Part of a small language model's weights.
Size: width 320, 5 heads of 64, MLP 512 SwiGLU, vocabulary 8192, 19.8M parameters.
Architecture: RMSNorm before each block, learned positions, untied embeddings.
Training: 628M tokens, 9581 steps.
Each number is 128 + 32 x the weight over its row's rms, rounded and kept within 0 to 255. Layers, rows and columns count from 0. Numbers have three digits each. The size before them is the row's rms in percent of the matrix's.

# layer 12 MLP gate, 512x320, rms 0.0451, rows 253-286, columns 128-191
104:166093081107118124134140133122135133119102109077141112091075119126128091078163135178080144167077153167132103165150105144165186123040121141150182110086041128161117118153094091133086117124188209
103:128107183179137084151098175090069102141151098101094126029096091074106125119081138067153187135196175097106171121178140143100130120114054128112151118098138103123168148162134133058137154169170129
091:180013118199140137118118113146128123054053139139092153090112073108111087149143112152191160141108158117105126138079175177122132127171169139120157173118063156119158111132180134076113116149131092
101:134096093158196136115091081114202133125164125148149088089111043115145175063126191108173118159093101125167116148137135190130168113104139107102162102115123119123134103123119169185116170113128151
099:140138128144079131146064073114118143139151102023119142118173106134142102088175155154096134166133132073154139107113115146196126161115124174139149142150171169123127149132089092116097148113144073
104:121121149158103087124146177104187142161152147106117080112123128096202178118227120137106164115139130128112091197137147218110169135111163156145160108171103093163113053075195115167119133150096148
094:218201129110126116185091130119126152160114126182081162122105056120121158101071068160132168177167094182150080076176096115120170158177072104135143126130154151119173099130142082108130157118127166
098:150094110101049132144127125144144176125110144111159119118118083086158112154163118090176153080170109157145156076144105141171139168110100178102142063118085167137140114166064102100095133153128145
090:152064138130083091152119163149133107070088110123109134124115072127197124120150142156122135121138090147167151144160114114080100174169151174120172092150099064136095093127108150130217087130181124
100:182143133174155176131155041140100117120178150105157086147091106156117159086172145125137142120088086101128125165164155140125186124096147127113137143080146109064103074115135122142111135127160128
102:172108122125135136142163133134070148156150131158139117143103118107110121056092172064027087119158172175123105108099102134159216172108125117153136082151135130119143136117141149131130113108166165
100:155112079112118095141071121152158144079157075132189157115152134102082149128094112081097158145180119158159130089145185110149082170184114174101136138150167147137165125100114159083140132189150088
098:097098112112121107176193138085098122154138095150129129181077129114125179120160111109164103096151105132135154142156147129063142130138146118151126070111168088096090148093127105147138080136127146
107:094163128133149153134137149130145136073105132125135100141103109155088190107082159142071138075158193152122147128100208166059151152157146056107148079125167120123096143118148106138126122151142178
094:096142128170151119110143100169120115117111116093096174133130174138093151173093151171113125141112119142133186104097167140120159116158159117115085126198156147110151137207160100153181133216157129
102:140126106118122080181159117066114172157138121129126094144089138091149104082176163085080103104145156144104175105171153171160157094151203092087152124136093095089113156148089087182124109134136110
107:126148200124136142120100083149119176173142075154170134087125063130092132154142093082102122101131110123095203128102137139111113163117124179131107092157084117112112096090167141180169074177123120
102:122066114109167093144088140132129091189105130057114149189149178094202135075169180124121111147151118110129135126150114128107155104061152123169160069103147153126148149137073147160144085109179115
106:119167099111191077167094119149101155129101100105139127135097096116157112115141128135171145151135139144094129130132122140119142129064085179070156108114118104064154145111146145185192152156101171
102:116108131109125085071145209135078062129084089128083116059125147154116131108119088064109157078194156182111114123089120091135146179111103195105116107179166110099159102111127102133132141085114071
104:120154092179114112057088164102167154123082138146090122117097113065102116158126142141130129086137126110160082171145083121100207116118194199093173067206137105173114167089156144130154161101166137
106:097096119190141129126136177125092145129192088089080148171116152124141085127106077158116152034168158138095158113089163168126121115136141116173126101129111162130123126117120109167123156161058091
104:064139105105177079113104121068089154142172102115146134144136157183116074134138098130097082103099085169071119049148115151175143123097167178136142181132097138100103133129200118141119160159161127
101:139105115141186098146066122122127165199088105113137063198061155095147145126086113068167167135102109110140134124060119121150109090133160069182101139145060188118151151141141134194170140107142135
100:094145120121126120125155086117115146086169093169170152113116137142084110176157105104111048161120138143161133089159174128153158138132091135162084124107139099185124100099105147103159121240073073
095:144157154131132093119128178107141091143135141064144159098089094073110202138125098128131061184148100105161088078161189122057136094158187149103118109160102139130155093130117182085143147163122120
100:137168093105160114200065104116067102083104143115094137149129119179137114132126149148100144088142113149113131151120154161179167146120125116146147122169111119132104174143109149184110150128216090
101:137111126129064166163113140060153153162120158112129112178166083050186132153156120081189126137200152164099113089162165168157195100131075123136072094101128073146124127154113162144109142177111153
100:146149097137114160144133086183153094159146119104116120125124099174197138081149108130135144152163156084123105077123133131172166187106107159108201132149101087159100153116157154178164086116151146
099:134095136088091207145105093054140119120111080139109124127116087130132119124126146139085093159122142171118173121170117126114176175098126164168047095080160152092137115061171144161112135170188103
109:133040113135184108128064184201152083099173160113106142143107128136182118144125149123189117161231145108129130057087134162119119220141187107164146058145091074126168082121097113125111105086151128
097:161076131164173098163115113104060124107099075112192153188133152040122157123116157102073116186092046150170180181160118124114114145157105126170097146140134164101083138100123131143110136123095072
101:142094015148160144150125125144095121089162149152143104104158177158148168138153135117045087082102083090100138081141174174102111154111131127178103105053075125122170129097150150175169126110178132
101:128079105133163202136089117153143110130135170156137085077160100155121153155169127092121065107130162120057097148158133094058095112147127164161211140205103125178150120108187100157174130148193118
# layer 12 MLP up, 512x320, rms 0.0474, rows 253-285, columns 128-191
106:104138111144151056113126145099153131118155106128151174146113118081160150180112188098153132102161080081069177138134136106118124183164143137144032085137167171127186104140107168098145117084132113
102:094143115166114140124122134139140102127183160135109132113145084096149147168139103083156131123125118093102087162146114108115042090162136200116161117117185128201071093158096146137129120174119134
091:061154138092137148177146148100099131116158125151153099107207123165134155154130149164067205131141078138109181123155118133169118129160132100125132080128159081107129167102077094155140141134135141
098:105129133136106074133103153102106175160165118145121047128119157139128149138171139102062131093166107120091122137124118099129098154138083119124162077091116110140145133115076081166126112139100145
095:162089162155128179145166167119091123098168202149128122128125119084135112128115091125147085188142124129103146125136126161189107159131129105092095169149122116138121101141116094098085133161145153
104:113160119116128109054190131172163152112101100122175118168125165138089087114130163115073109119108116109116103110127157136123118142090114127128127190114119132158097069165121108160113189190096100
092:139159167173183074160136131118105094031128161154134136147125145092178077116102111136127153212143118107130136124124078166053112121179121174132122134124120170154111120089159165120158141144143077
094:063159129164164138109171167116144149135176131092107134094142111102114043124108093141159109150108144138135164081099163092101081099116173106158155161141149135110085105131098159128083121170157142
093:123054150164105102097134180139098143121127125144164088151207101117142149091150149141142175106105154150166171172121073111085071160179097112114146114170147107098098090158083094175137087117126129
101:180198112112131161106075137067134161123080158143105145164163129168149146114081172128160142204113121131109107146114064116105060144172116087107130111166141119168104074122095181143169131116162127
097:212139133093096121113134121151095140074134085117058142144157090156121099177152116160131110114105056151110105118163121165112093113177183170175128132093095124110136187095153123167116133157201131
099:145115093094155139101078082090070153069163141162105132109098145107096163119135151176047130118140154118120158107134116157107078147152122111112078146137089087123168123119107179151089095128155095
098:123096103141099092097067190140099136171077128115104138140126102127159104153205187156127190102094088110113098186165097108136139130159142099159182117140092107129151094172206105107164137123092117
108:102131107142077144143136122113163145138125156093078100111207101145158121081159127085144077144117160150162104163114114150151085090145100145183109093143148201089137123117118065120176128166137072
095:086105149173147083100078112133128147122171078133092183093150144096157142116187210148059141144140109168126179143089081126139107113128075148154155150118126181195055174123116119109127089150125120
101:173148103111107136150127082093059142118142102155126174151145096101108099069146157105137104133134183200151132185123141068157115113127139146113157116116100133096146139098155101151145096201154152
112:138158150090130180072139107126124138100110108131129085127194095129138094170148135120148138164104135114162000137157089124127052044122148099117144124166157152140111172109172157130173089064128066
101:125119201192169127186162103110126130121129134116125144109164090170077119032084081194037106169116184105134104107103123105161126093098125104107167173078111168118130156134118115052114149121132093
101:138175082162123179146095163115104141099128089173116122105106097097106096151098127130125129130065137183136135122129094152093145123096170171129052187179161133129090170173079148105117152172131085
104:029154136185121141122062097115207152160108072155135149101118098153116110193092132100134121156081087098152099157128119134171081097184137119170104109140097118118108163147241096133099147148103181
104:125152126139162105136136099098095089150127081106073137127125084166152142144072101139097104123072114095097124091132142105092095142152119117188093181136128164056098078133094132147125096148123117
105:100178120186103149113137156163136062223189114153143106148120123059093104101143092045154074133198197078103143141129092146126131069157124094056146094111146163139086096145158109159142174061140120
104:091074078116096140138103121123176101169140163122164114130079145136122176159166115124092136111122184061172119151068080167106114121156133045175187111137127113112195156133149124092088057120119152
096:143121113139178142115222121102201108110099142127175077101139145168118116197151169098122129149104148147147146163109073170137154123113086145181163097155161107106077181169072122103143116119144126
098:117150140084099091093113146131098184123188120168104179151123150123125175142110097107136133170095127158069104118123103112093059074128189188124077080088131153149169181128140084138196154174136084
095:093085087082205163168141136144068171059107150158151165204147193140130140176176186081112108147154076171158124153120155119098072107194138170154163168108088079076120118081133148108094168130146090
098:139146066182146110130132091098131157009102114097089109114135103096202115139127129136165121132127120109149079098191143189119098191117140116133090148147159174133159132130106161096108155156149101
102:117127174089139133140096130063167086086116104096131141116119091127146159105112117149146135110113120091115166078144137081097051093118130142165110119148179137080110142129094155175116176113065091
099:080132109154146137161141141110099138164168130149179088108149146112094149152199127140125139071129164114096132130117143148128094137069143064113169038164114091209130102167145110123102129127158104
104:157113178090115156140077141027162192126168076148154110162100081108105051172096153144159121090154137087141122108044129136196090126064165088151128141147123122185100158144152150184071133157165086
109:117135180135172088115107063156140132119129156130131079168135125106108078138101086162129151091155086170118129130123146154080135088149149130117162112177177107155129148209179129131116125074056132
101:159134100144148158161162125162112059103094104119139097154079166116161125167136135084180099162136115143082079128166128157114122143103150107193149106140111099090096151123100112173152134079137128
112:175097138105072093122070109114090186144161087109140124138109124077082105137113130202141118130164181202164120123098120097123136130091150128131116157142116177183080098114174172115105109113109151
# layer 12 MLP down (transposed), 512x320, rms 0.0425, rows 253-285, columns 128-191
099:116105185136143135138130097107116113160136125122155210108157109091164083121105060124095092102112146076115104096114149170086132147153150126118080114158157157127210175135126143141123216119108087
103:172109141173138066127137158186115152160065106137196136138122113137126165152099144121122114105081084161167128157146121153196134108108124142164186121181131079160154144099114153099143176150142179
090:144116082172087161115124149132201141121070089102147166116125096169130124133137139171157156164169121164154124085092098120121204121175080167100096126053078173141110113101126153129095200141173130
100:110122109117134160087140106126114086098131179163082148158123111151167124167118092146097099116161093184147110076125130138187171129101125100091100135098157097083132058100126082068122088129212123
097:149147070108132116097128093132157092198140137118169158172120080106085060180162165123163152103108136103100133138141130117093116126186071130208130107127099111110059059119116109042113129145092135
102:083122133131112103194100081144168119119115116103072146133119125110131166108167125138151135096125131134133160114209083155130076160124094199149083115086166120086122131128150088070167186084175177
097:141127118089095091091113101088148150149167127085097156097125110140056163054100175140130153104136090127120102107131163094116132152161095103100095138157140156116126148168085134127119137108130125
098:184128144194129126139155134067129103158105186126106092126086106093085157110098123152169136084172073084184140154125062136155167115162082151133093099110156063137105182118113106123103068096130200
094:125122174123118171093143092123132084143140116129109157149087155099109101101104139175122182100153143140102068111149162121054119150175099111076126084083095164115116104108117131088125169097078136
107:121169072166152113104115114156134126131217102131170137087096109084133126129165119127119119144142121209101134110137146176136149140116162112141109159083106153124112121150080100121052100107148094
098:121135104143105170097137134119145135187155100133153130137143100098154112132064194118167107107152177157117144108134082160165090164208135148151175158110190100114118167122120106120053151119106112
100:169125087151130097121169165204177159141182057206105108121207137093117141059153068116090109147172179124127096187127181132147189126080150132158173087133152149154145113078100109141099149080104165
102:130137104080137124173132111149133184109100125148108151188081104145165127207188095151148104141047212102196121142163166160108186155133138177074124106167158070132182170145057156142130117115179118
109:069150127109111169095113086126101095106134169161116122167097105107103089110071109140154069099136126048040082143191109138146148109175051151102182099100083084167095126140144100116107121132160136
092:111127099168088132132154122116104096166045165094125212189026101135154118144096146045127138145123097098094111145113127127098115140146158086126120171103112127108141137089124165124115150136114081
103:101116120159149123103092172127127155085130153067101151080109179105147110110158175151111110183143087129124154104089128181124132078096153122123144120170170117024125171050103120071085130119071172
111:139105114101082134128137158139103137115160137145132145170108123127112156152165069118117142147142101166151182130153130104168133097152132135153118097031099068139108153172130183128127169109126119
105:101079069103117115136155105064172105107073133119132115177090117126136052091213115127114144100106170110141119132198191093148154131100122131114115154140111121112123123152107116168120113127167100
102:160139148105129088085148117151158125160132137116184118148104141136109154095105103108117102154101141138150093152153149132106116138131127079136102130108115181163148127101166139101118114112128145
103:095131116009134171109140115094105102146103156109178161117149135071163144131117139148110166090135132102157080181132114174140179174087105091126161121136137105147132098170138122133094122111179144
099:110134116151108157155136146119187115107121145152150105150092097112158097080117124114091116114118115147116183159081117174161151074154153121108120117132130135196139125121134163109169156119216176
105:136148161171157136178078099146137168160155077097042141102110147132137159067110094178126108084175062174093129152061155154164100095160119092158095105139119106093121128157123088127127142159104135
099:099120115092145064119165159130147134193164186148111144186169129164104075160113104099184147180129163159146124103143149178108118110099121098113114101177153155157094144075140144113121127088100124
100:113095142099087186084128081190119140120170101114124109178120161163164127110125124144154156142134117113120154164081135134110091162137187131159125107162083161167164060100188167176115089109140050
099:140092099118108137136134107144158151112123105198145167142141061095162061114127104056146141165148045136125111143130108139073130147086134169140117121141153095168132192113114130104096147130107111
096:088139188170060150093139105146136150148080165124136181137096064118099104136095138164144130134183144119118080100125125058067162077181169140150112145114141080097162128155170123060085063117120165
103:139084089133036144117107097170146067168118086106153130119083101157158096096133108111184158147130180159142089103089140101150152046156124106098047087068146079115152100123157149109132124168127088
102:107122140199145140111097084160121157126109115148147151103105107117125074111180110106119083154158081136111150103101152164119128153133111133102118130145098106084191178090192109110116058153105121
097:119163126163166099123135119174054166100149188136072164115109115060079148090071113121114136178114130166147124152127118137093136133151088126148090157153130124080117136100077128168134112120110080
102:166130120168121074058113172110099122132159092106189150163151117081127105129085084164166147201097115113057178187140054132160095133121148152100154142107107104099154123162108106122088173106098228
111:118147105122109126075119099159086121177077144089080138122126123130139115179160125149103133165131092137112133100109170115121152157093193088196105112123132155119091162164196180127111167082087165
098:123099157149069146107135152103136168079163114115109140111112162096115121160128109117154132106105096156143160104171135123117150138103150170103132140127142198105115112093141157090112122157145118
106:135115116147142113127111130137138113108113140124148154103144111180119088128178107109113130142096135136123170133079157135077101137201151093102121090160133183101149143133175147228093155119100187